python train.py --num_hidden_layers=10 --hidden_size=96 --num_attention_heads=6 --num_key_value_heads=1 --head_dim=32 --intermediate_size=256 --vocab_size=1777 --hidden_act="swiglu" --norm="rmsnorm" --norm_place="pre" --norm_eps=1e-06 --positions="rope" --rope_theta=10000.0 --rope_fraction=1.0 --qk_norm=false --attn_scale=0.177 --bias="none" --tie_word_embeddings=false --parallel_block=false --init="uniform" --init_std_qkv=0.0431 --init_std_o=0.00682 --init_std_up=0.0431 --init_std_down=0.00591 --optimizer="muon" --learning_rate=0.011 --beta1=0.93 --weight_decay=0.026 --lr_head=0.0108 --max_grad_norm=1.0 --warmup_steps=200 --schedule="wsd" --decay_fraction=1.0 --decay_shape="sqrt" --final_lr_fraction=0.0 --batch_tokens=32768 --max_seq_len=256 --doc_mask=true --train_tokens=100100000 --max_steps=3055 --dataset="wikipedia_en"
Each number is 500 + 25 x the weight over the matrix's rms, rounded and kept within 0 to 999. Layers, rows and columns count from 0. Numbers have three digits each.

# down: layer 2 MLP down (transposed), 256x96, rms 0.0581, rows 225-246, columns 0-95
# gate: layer 2 MLP gate, 256x96, rms 0.112, rows 226-246, columns 0-95
# up: layer 2 MLP up, 256x96, rms 0.106, rows 226-246, columns 0-95
down225:544498509514511500497476452495511491440543529512489535494471482500526520490496466494508463564512485560443499517479524494526495508495520516458546535434525508514554463521440509486502499487487517480495494541506498500521576507531496471478480452500491520487483512447469530477493509479503476525
gate226:518516535532462499520499487474522491458530484475499459511506493549547491482483467504479488525439523488493511531465461498486502525508474514530499487456495524552506518467470525434530526484501506526503452488561501500534484466484488500539480514496484496485495483529481480462499497551531481506
up226:477466493439524453481482484501501518508475545491493526482477500510441506503495497497555515457521536501498474480540526519506473477520512502513452511533511495462513479499510516525465530508552527469482499527493515499503521503479504509483526527537472474487523503534480507500508554503503511496
down226:523503476502519514511522477479488507485532532512487482492486496544534495523514472514496513496507438495475544467539473460515511516474500524547536496521478480558555472467490460503528519518493469513518510513467481494555475501476474506462503501492503443477532454489497521504485504519465483503
gate227:518517478531514545475536529486477513490493489456519501497464547564523431513479532496487503463512504466535496527465512500497497502473495464488525497454519519463516495510511504513445503500517529489512456493492494472494527510521494485525462519524493462453472469522468462499474532507526487493
up227:465539504542554500487521514527489505508520502468499520524501529555511483590472504487460531475505524482519495448498521487495479499512470501496533508501517541491487472487475515524508475469533470568518533496518549517524505496497488528490465535500551511456536481558530460460469506504505475513
down227:509476486474473511502487476447503522467541507487489482492528524465495528441460467480485498529486506487538501541497505527518517522474484493540512507494507470488507540485500444476542540484508529478490491530531477550500472570471508494508489470468487492515506506492542549529518502526511514522
gate228:494495518505540428511511488532530501514486533488526482479471450500529523502489435509506472554475474458511530476528492509464491542544513494481482445436536445472569487497573521469454513432517510471533513494494515507524485483450492523489519505501487490515457501473513483533546548465526526537
up228:528505492521492490517524535512508524523492507493530496438486478543515505479481444521516511490476493507513539495493506464490507510481506493531479493483480501486535489504532514517451525485563502512472520456480472583529532518537502547534455523484455427491524453462529481530491521480487511470
down228:508481501475536515527508520489479531526546465450490454522467527498488460461497500456490522468526474465514517515464533502480479527487504521486470496486459509498484526473496497509543541553507495488513476491442416484479556497478495489484491530490481514497510518548520452453490510478508479481
gate229:486505515501483505490467511484468484523456502516565499515490492523471487516509516507515495509466492461504501484516512511506521535496489492460531481508503498496474484510494489570507526534532506518495536509488494460507480459497470508493506519483511502487485501514517469477490528459492499472
up229:509465488469504484496458522487502504486510504505518505502480472509536497462486528530477511466464478527493520530500508466482501564510513527461522556521472504519457513504471494567507500504511511519526465484507523479489484476512503504540509514458519502474527531509496534510461519489512508500
down229:492490545507484449495526501474499490488465505507516516516500515487499510503527494482560540488509506454504508502470522487500513478459470515491478509521491538493455518514529489526518512509522518530495503500503488474501514458537510479495526527485540468507491512500518443528484508495514488474
gate230:513510506497546506464463503530505492508497493510504481494465511487478500525522534514475503465463483550495466475501494506497519475477497506498452488482506511475499523487488530518481465491505504484501490488479530469494470514500474481518503506489523491480508478498511518505493536489482529502
up230:495539525530507478485482497525511526504533500477488495508493474483465524525484528503509488476444502533465496507501514503493477482477518500529487488509495503475499475511493512527455488501486517484489524486482496489458502490492497471514507518465521507481498494476523535490535490475498503500
down230:487498513510543523531485519497468499501486504515519460497509522454515461504535539482497486482505463550505455513500523509488482459503498506498497495471499463532494453468520491516510505511526484482495473486497484529512518474490509495486497465481494540495489501500498498494517498506494483467
gate231:510529526533484490477492501469526546500531509499513519466493489522519472503520504500467508492460516512519503499521450510508545510540538487484492493481489460538513492562501531488478508507516481514479537496462510509509517509514538541486512510502514487504496504544528507458460488485502527508
up231:511473498475537492502513483519483462465483512488452496505498509491492521514494503526499502469494478491471514517482536493482439508462480531522520517523526509486479494473467475526531490490490504496504451515506489489495457493504485481522488492500503512502511459459487490514531516491507504485
down231:535511523530470510486473501494535517473431548533476488529531471468540495474515498531480481505483484558519495512501538432520498527520528460489506516538504503515493519510494496501501489485530518541530501475506501479511482498502504528521486472518474519485488510485494497503444527522474486452
gate232:500464529509473494532532490514511528453501494504466527541515564493528487524492489488513504513522578524482472527497526493510488525504487410460535504484517476506469491496470532512542475555527498547516504480490509499485498494437476520481495500523493490591474495472474487552514527505551520495
up232:530452491467519525533530494490492488552542514558491496448543470550522518486529477544471524517457506489508498499499458552549514532496526506548490500480580477510429509506473522517483513477504506466507497513522499509443488498510504457473468507488518484483481509520441500461507516483499511511
down232:475485539503492488484517498554554504485455495548480504479498522570469527541476454493497509495484501509521507526503476470505536481467527462489457481556508516512466493479504486514501463492540485498518514508479480484527502482533511571502471482436474477478489489473469520559476502506480494497
gate233:518485478493479502455486521499505509457544543506514528471512501493525464465480508487485537448489466493506494534454499475522465466499474524506531524512478487497505452497532503484513494475508459504485498521503488516496531505498519472498498527542480500453451501521508513463506498487482493486
up233:488492476497466486498490510516460458543500486513505455501501518504492501498495500464543479531474478489527513481532514497486500483509535518492505467520524537498536492490490488494496555485489511491551470471496499488541481527490441488490468504488502504474519509478532537511497498497505499497
down233:477468478493490513512485467472508498484489486475484495486491543509488477494491523496521468517532498534493466519472461493418484483492525511503508487473485511491547508519531485492513519477472511501519485501490508500568466551505509486521498464529460496496530448453495531523482502522470533475
gate234:496521481525511505491494506493539504509473523494529530500474499518503506519478502511491499540500510505493523545493514493523527491484516509484499515517477512539461516478480500536470485534503506497488546499499478499488494483505522496518500539498510507529506485532473492480481512509505502479
up234:504509502486468516517485501514494505468474489492513472489485499512480495482532523539501482500516534526500477522500529490519486487498482459517521520509503522551509502519471503523481481539484521518531474512490499486527485523494475512517473518472488526465484468480512511494483518504499493509
down234:509513471516479510524496542487478510489495493503509483485493505519524464526483496517544490481499504533486527503515480470514490506464508519514522494460459488490519477517485503485495516465483516543499495501490512479505543509512519491529478507509523509489476503472543531483465465517480520500
gate235:528504517484482537540501512548526486481497485459504464518452451528523472478518484545523465460446489531479506516510423459509501475552500482525488505518507567469536509468487478476499490476479504518517504484524468556489481541548524501499526501530500501531460499484519527529516457492460511489
up235:512484475465495494489481549521503456511511482449474490539483532507458493479490421539512477483507508484500438507460505488488508464491532458500555502514539514475469501511503508466511473479478486492536433470546525533526508532500494545499426495478504510553525501471493534526460525499504460518
down235:516531522508489512511475533502476514495530469498508531519504504560476457503516500503526550462507515467501519459473473429459524462488525464487502492507562520522511471529518444483507507460463507480477483511513503523458532546512496512508516524445492516503547468526497484536430485464446482524
gate236:538554476472492507531504464501497478500535484474504447463499497453482474544489475513517518479482499524464509522475497497490521477510499450534520480487473530490471501465456489498484552514510503461523534512508531525491500453499494499503524502520497486502524503509527484472478454503524517487
up236:503473534515474548498505462511488494510497523518472510484507484536484487455535532559496491486506487516495539507477502490477447468462534542524514511539477462551531508492558513521502457502461505498475550465488491489501504488524510489510504497470477526492522471507459514470487457497476509461
down236:499517522472515487479541478486493497468520486463470461505475530526563484531534499495520519501470460527516509486488492509499517473553519458504497452477508504488506509548506529500554468504540500481483535482501527516486491512453507514496484486446474490523529501490512528467446482476528542512
gate237:533491475495518487493458501484495471477503517480491479531496527508482540499505507544505476483502501454485506469499499468508482490500518507490497482531489497495498514486472482502482456501538495491516512498528506455484495493498506549475469531491494504490511480502511511499447488479473511504
up237:492463449492485474462542508469452465522484510516505518510478509472530493505490513521513547516482532465472531517496519482476501493486514512504547510505523505519530511498499525474473469493465494504486509496477498496493515530515486519506475519486496531509486513467505504485542514482517507512
down237:483489495485483530555513506469513494529523538510515498498471544446502522498495475489507536505537537491469494508527510505507518540465519512513482489540489530496477511498490529475508529475474498480531513481497495464527502501485466495523500486473522518502483485497506484501507501526516521524
gate238:507505522521477503490498470496500516481476480474507521476511524507529540505486507479511471494505469482525485520493469482455515499539505554495464507514509463499485496493492508553470524510516452495486517510514461523519490479504485488500514474526479528467484544516477487439527529476528513499
up238:493527535488467505522507473493489533533479517509531496478487482478526508527488521459490512525517515483533493542457539480494505487542492528528478486485458467485498512477502532488466495503543470497470529506499507540502476511512497521481543504556489512507505532485489482473505516485512478478
down238:486475485511503514509485508504475519498443507511488494483471515494466519483493523493513541491499517501478506459461498543500505528467523453469490501454497536495503492505492477483505482541508481502537514536487514537507463483504506513512510494498542511539518449536465503484504466515439475494
gate239:504497497473528513479481464480539516463499494489517469527539492518483511484508513509507500528541510497469461501482497486488527478524552507494512460491461538492493487522496486484505531518491491490466506484492532495488527499507481495473470512490508506521507538541484494526490511488490500480
up239:478511500540502491500508503492510510521514509529467511520503492494506490451515520501485490487539494527544513489513533520486482527489447491446476507471531467511508480483473539513499499535477471494507488506485502531499491534448480490503522526523508493511470493502484489495500516526472506525
down239:507458505486484496507488521496482492480498533528537478492486490480517488476490489479506473484534479544513495490481497508505518473481471490495505517528514517495500527530474495483457491494507490498560492513502502489545490485530517501479519492489491520500513469493525534520514475484541461482
gate240:532538504504489501473513526500474509489522541511515443504488489536507511547509520517466526485499486558478495466531525523517496504444499494513540500522468543483528510493572474534508510470500500481454528499466514497525518484531503530596483502467473460487548494535529470559484536517488482522
up240:461494488587461484465467543496494532495485497540478529502495463526472487502496503566478501474482475502508482459502558501502537476454543498474496457505516513483478572479541481490520521481505515496476501478459477511519495501490487553511503523488481469485542504545550477510485492502499458524
down240:525516552449522555497495463508510508515504496467504454486497548522478508539519469517428514527524555506472524506489497499499509482501538559532480500461496519482513446519513493517490539485545473453527525528505501506465498496499522494530514509497514567548575486505511491513489495489455540494
gate241:485517494502536508468509519505479514495500498510501513554497485466529484492493534512543510515531487498460462494558498496493480482545529518500552501496502491476493521490476495511511517490458511507492514524475480503503484498476505450473536524529485507505500507527462510484504479481498504519
up241:522472531488472540495502501521492517488485537497472489496508482487501495465456474507526475475502513486541506450509483497502501470529504514493492544476473496491515472496501503505509509510471498525453543513526463524495497517528521499488490515504534483526502551461517488474474501530507479505
down241:523481527438506484510514529499509530500480514519483539448510489550516526497545491485517489482454515483484513518457526487483524512505483479485445485537498497496544519520489507496472480481497491480489492496530515484483525512549499525523500503478458524526500459496517500518501488489467467490
gate242:484459481544473529476474541499489487536526554491512525509559520518526517497513520464470550461540472556520510508510538468474522490523527555483527554488456483470505469491494514458538513491470485478510463483515530518500473434493480536460511511487516468471475483495531477479460446510492511486
up242:507561515485552493512484457520523520501519533520521536467504442513467507486491476458504484462494539530505507489458537545475541496517538487552494466546500478479477558525497503498508547531501446511494489506536495529529548483477519518471530479514497525503514469484519475499479505458462505525
down242:476498527518508502537462480483498501491513505510544484534523508452510507483511555539479500512536531507531475532437474510511530486495436483479507450486504490512554505497512522471507564523499470492523491554482462529523485506494511509520513503482462517506558468499530488529508476487492515421
gate243:474479431509478500503506512464514498513514536507439472505516528546491468504490415449522518502536529540495509564466490471524508513489538503492476540496504500514538547480451473489438489525466479507538531508448513549523499497510499466467471495489512495530475463497468491487420533489474468510
up243:448491493524523530476530446476474492494479534519482530545477491475437538505452525524514489517503531510480461450451552527459494495478462479511561514490493459528449481517515540489541467532499510540492489527497485497459514516479536523517533498487492464486552554471521508505535470529507501466
down243:520548557497498514491534456515515511513477499480557519510512532510527513496490497531517496515546550504512532542530483506542533499514443535481494549509489518481535511459505483574480503526540519504452472493494507479497497484523490510433494443545504511526530499492463500470475541545503535484
gate244:519541505503504489509535490498512493498500526501546485485476473498493544490498520538475528504540521494532459496556485524487530498498508464526491506438479512468527484521509530450519494488484491489491491515543442488493544505493500487512482491505474482472541519523502485555519492524526480465
up244:474499492554514496512496472527496508509509553492499521517486453491521454497506524509458499473501519490558524450492509484490482527537493447513542506557486511527506497518483537496505474482463469511459491497494498529532477483508505488451514530517513531534530525488484527522506491507500509464
down244:524519529506493490502540520484477481454506495507494454509532475515483508495509475457509501556470487541444512483485519540525509483489492533507559463464491497469493497463501496494465546488550505479509491507505504503491516503509548486507473470515492482500477488504540513539535501515498504506
gate245:522494471489459478493491509500477467529451536532463515496485485509534497488488513459537535503490470442528512507526554471513504488475467479470495499493492495513517526499484504513533522493464539541473515488492531515514514475544473522512474533483480519516477494488515490452529534490521454528
up245:505481492451448471488487523522480511486467536507505491541496490523530524458522483479502523500491480455475485508532521480497509520531514480495488558507480504476529501525505555482487520452468517537464520497516495530529496512530495483474517559510515517508472532476541512482539519504516482526
down245:485493516543533483489483519498475472507498461505437501511463517504513473459533512463544479474487498495524542495487460542528485510466527466517495499476471513512501474521499514503491487516537520463542508518515520489434512503515522518459537467467472514476469508506462490526490498493524463481
gate246:512515514480523494503521498528483488500511516505510486517512501491520461496486487504505534488461516484511492470500529493492487506497467467507509490487509521505471506503504476460512483491522491493474507520512514505500482535489496530518503508463515474482477498470497504500533486492491512489
up246:510488539458513506529499517486515514506503504506507513499505491494521519479488503502506505512507524521473496473499484472468465513515469506494520457496469485499494480494512482488517485499513516493478499507516495523498492518449515520498502488493463491506489503470511519517524488504512516500
down246:505483505492494538484498504502500507471492516489505520484487471495529489501469489512509478485474518473510521484541478464483485489525486460477454506493497489492470506540512527494521493512513505499504474504492491484482499470537490506497512512512531491508470487488490486505492489481481480473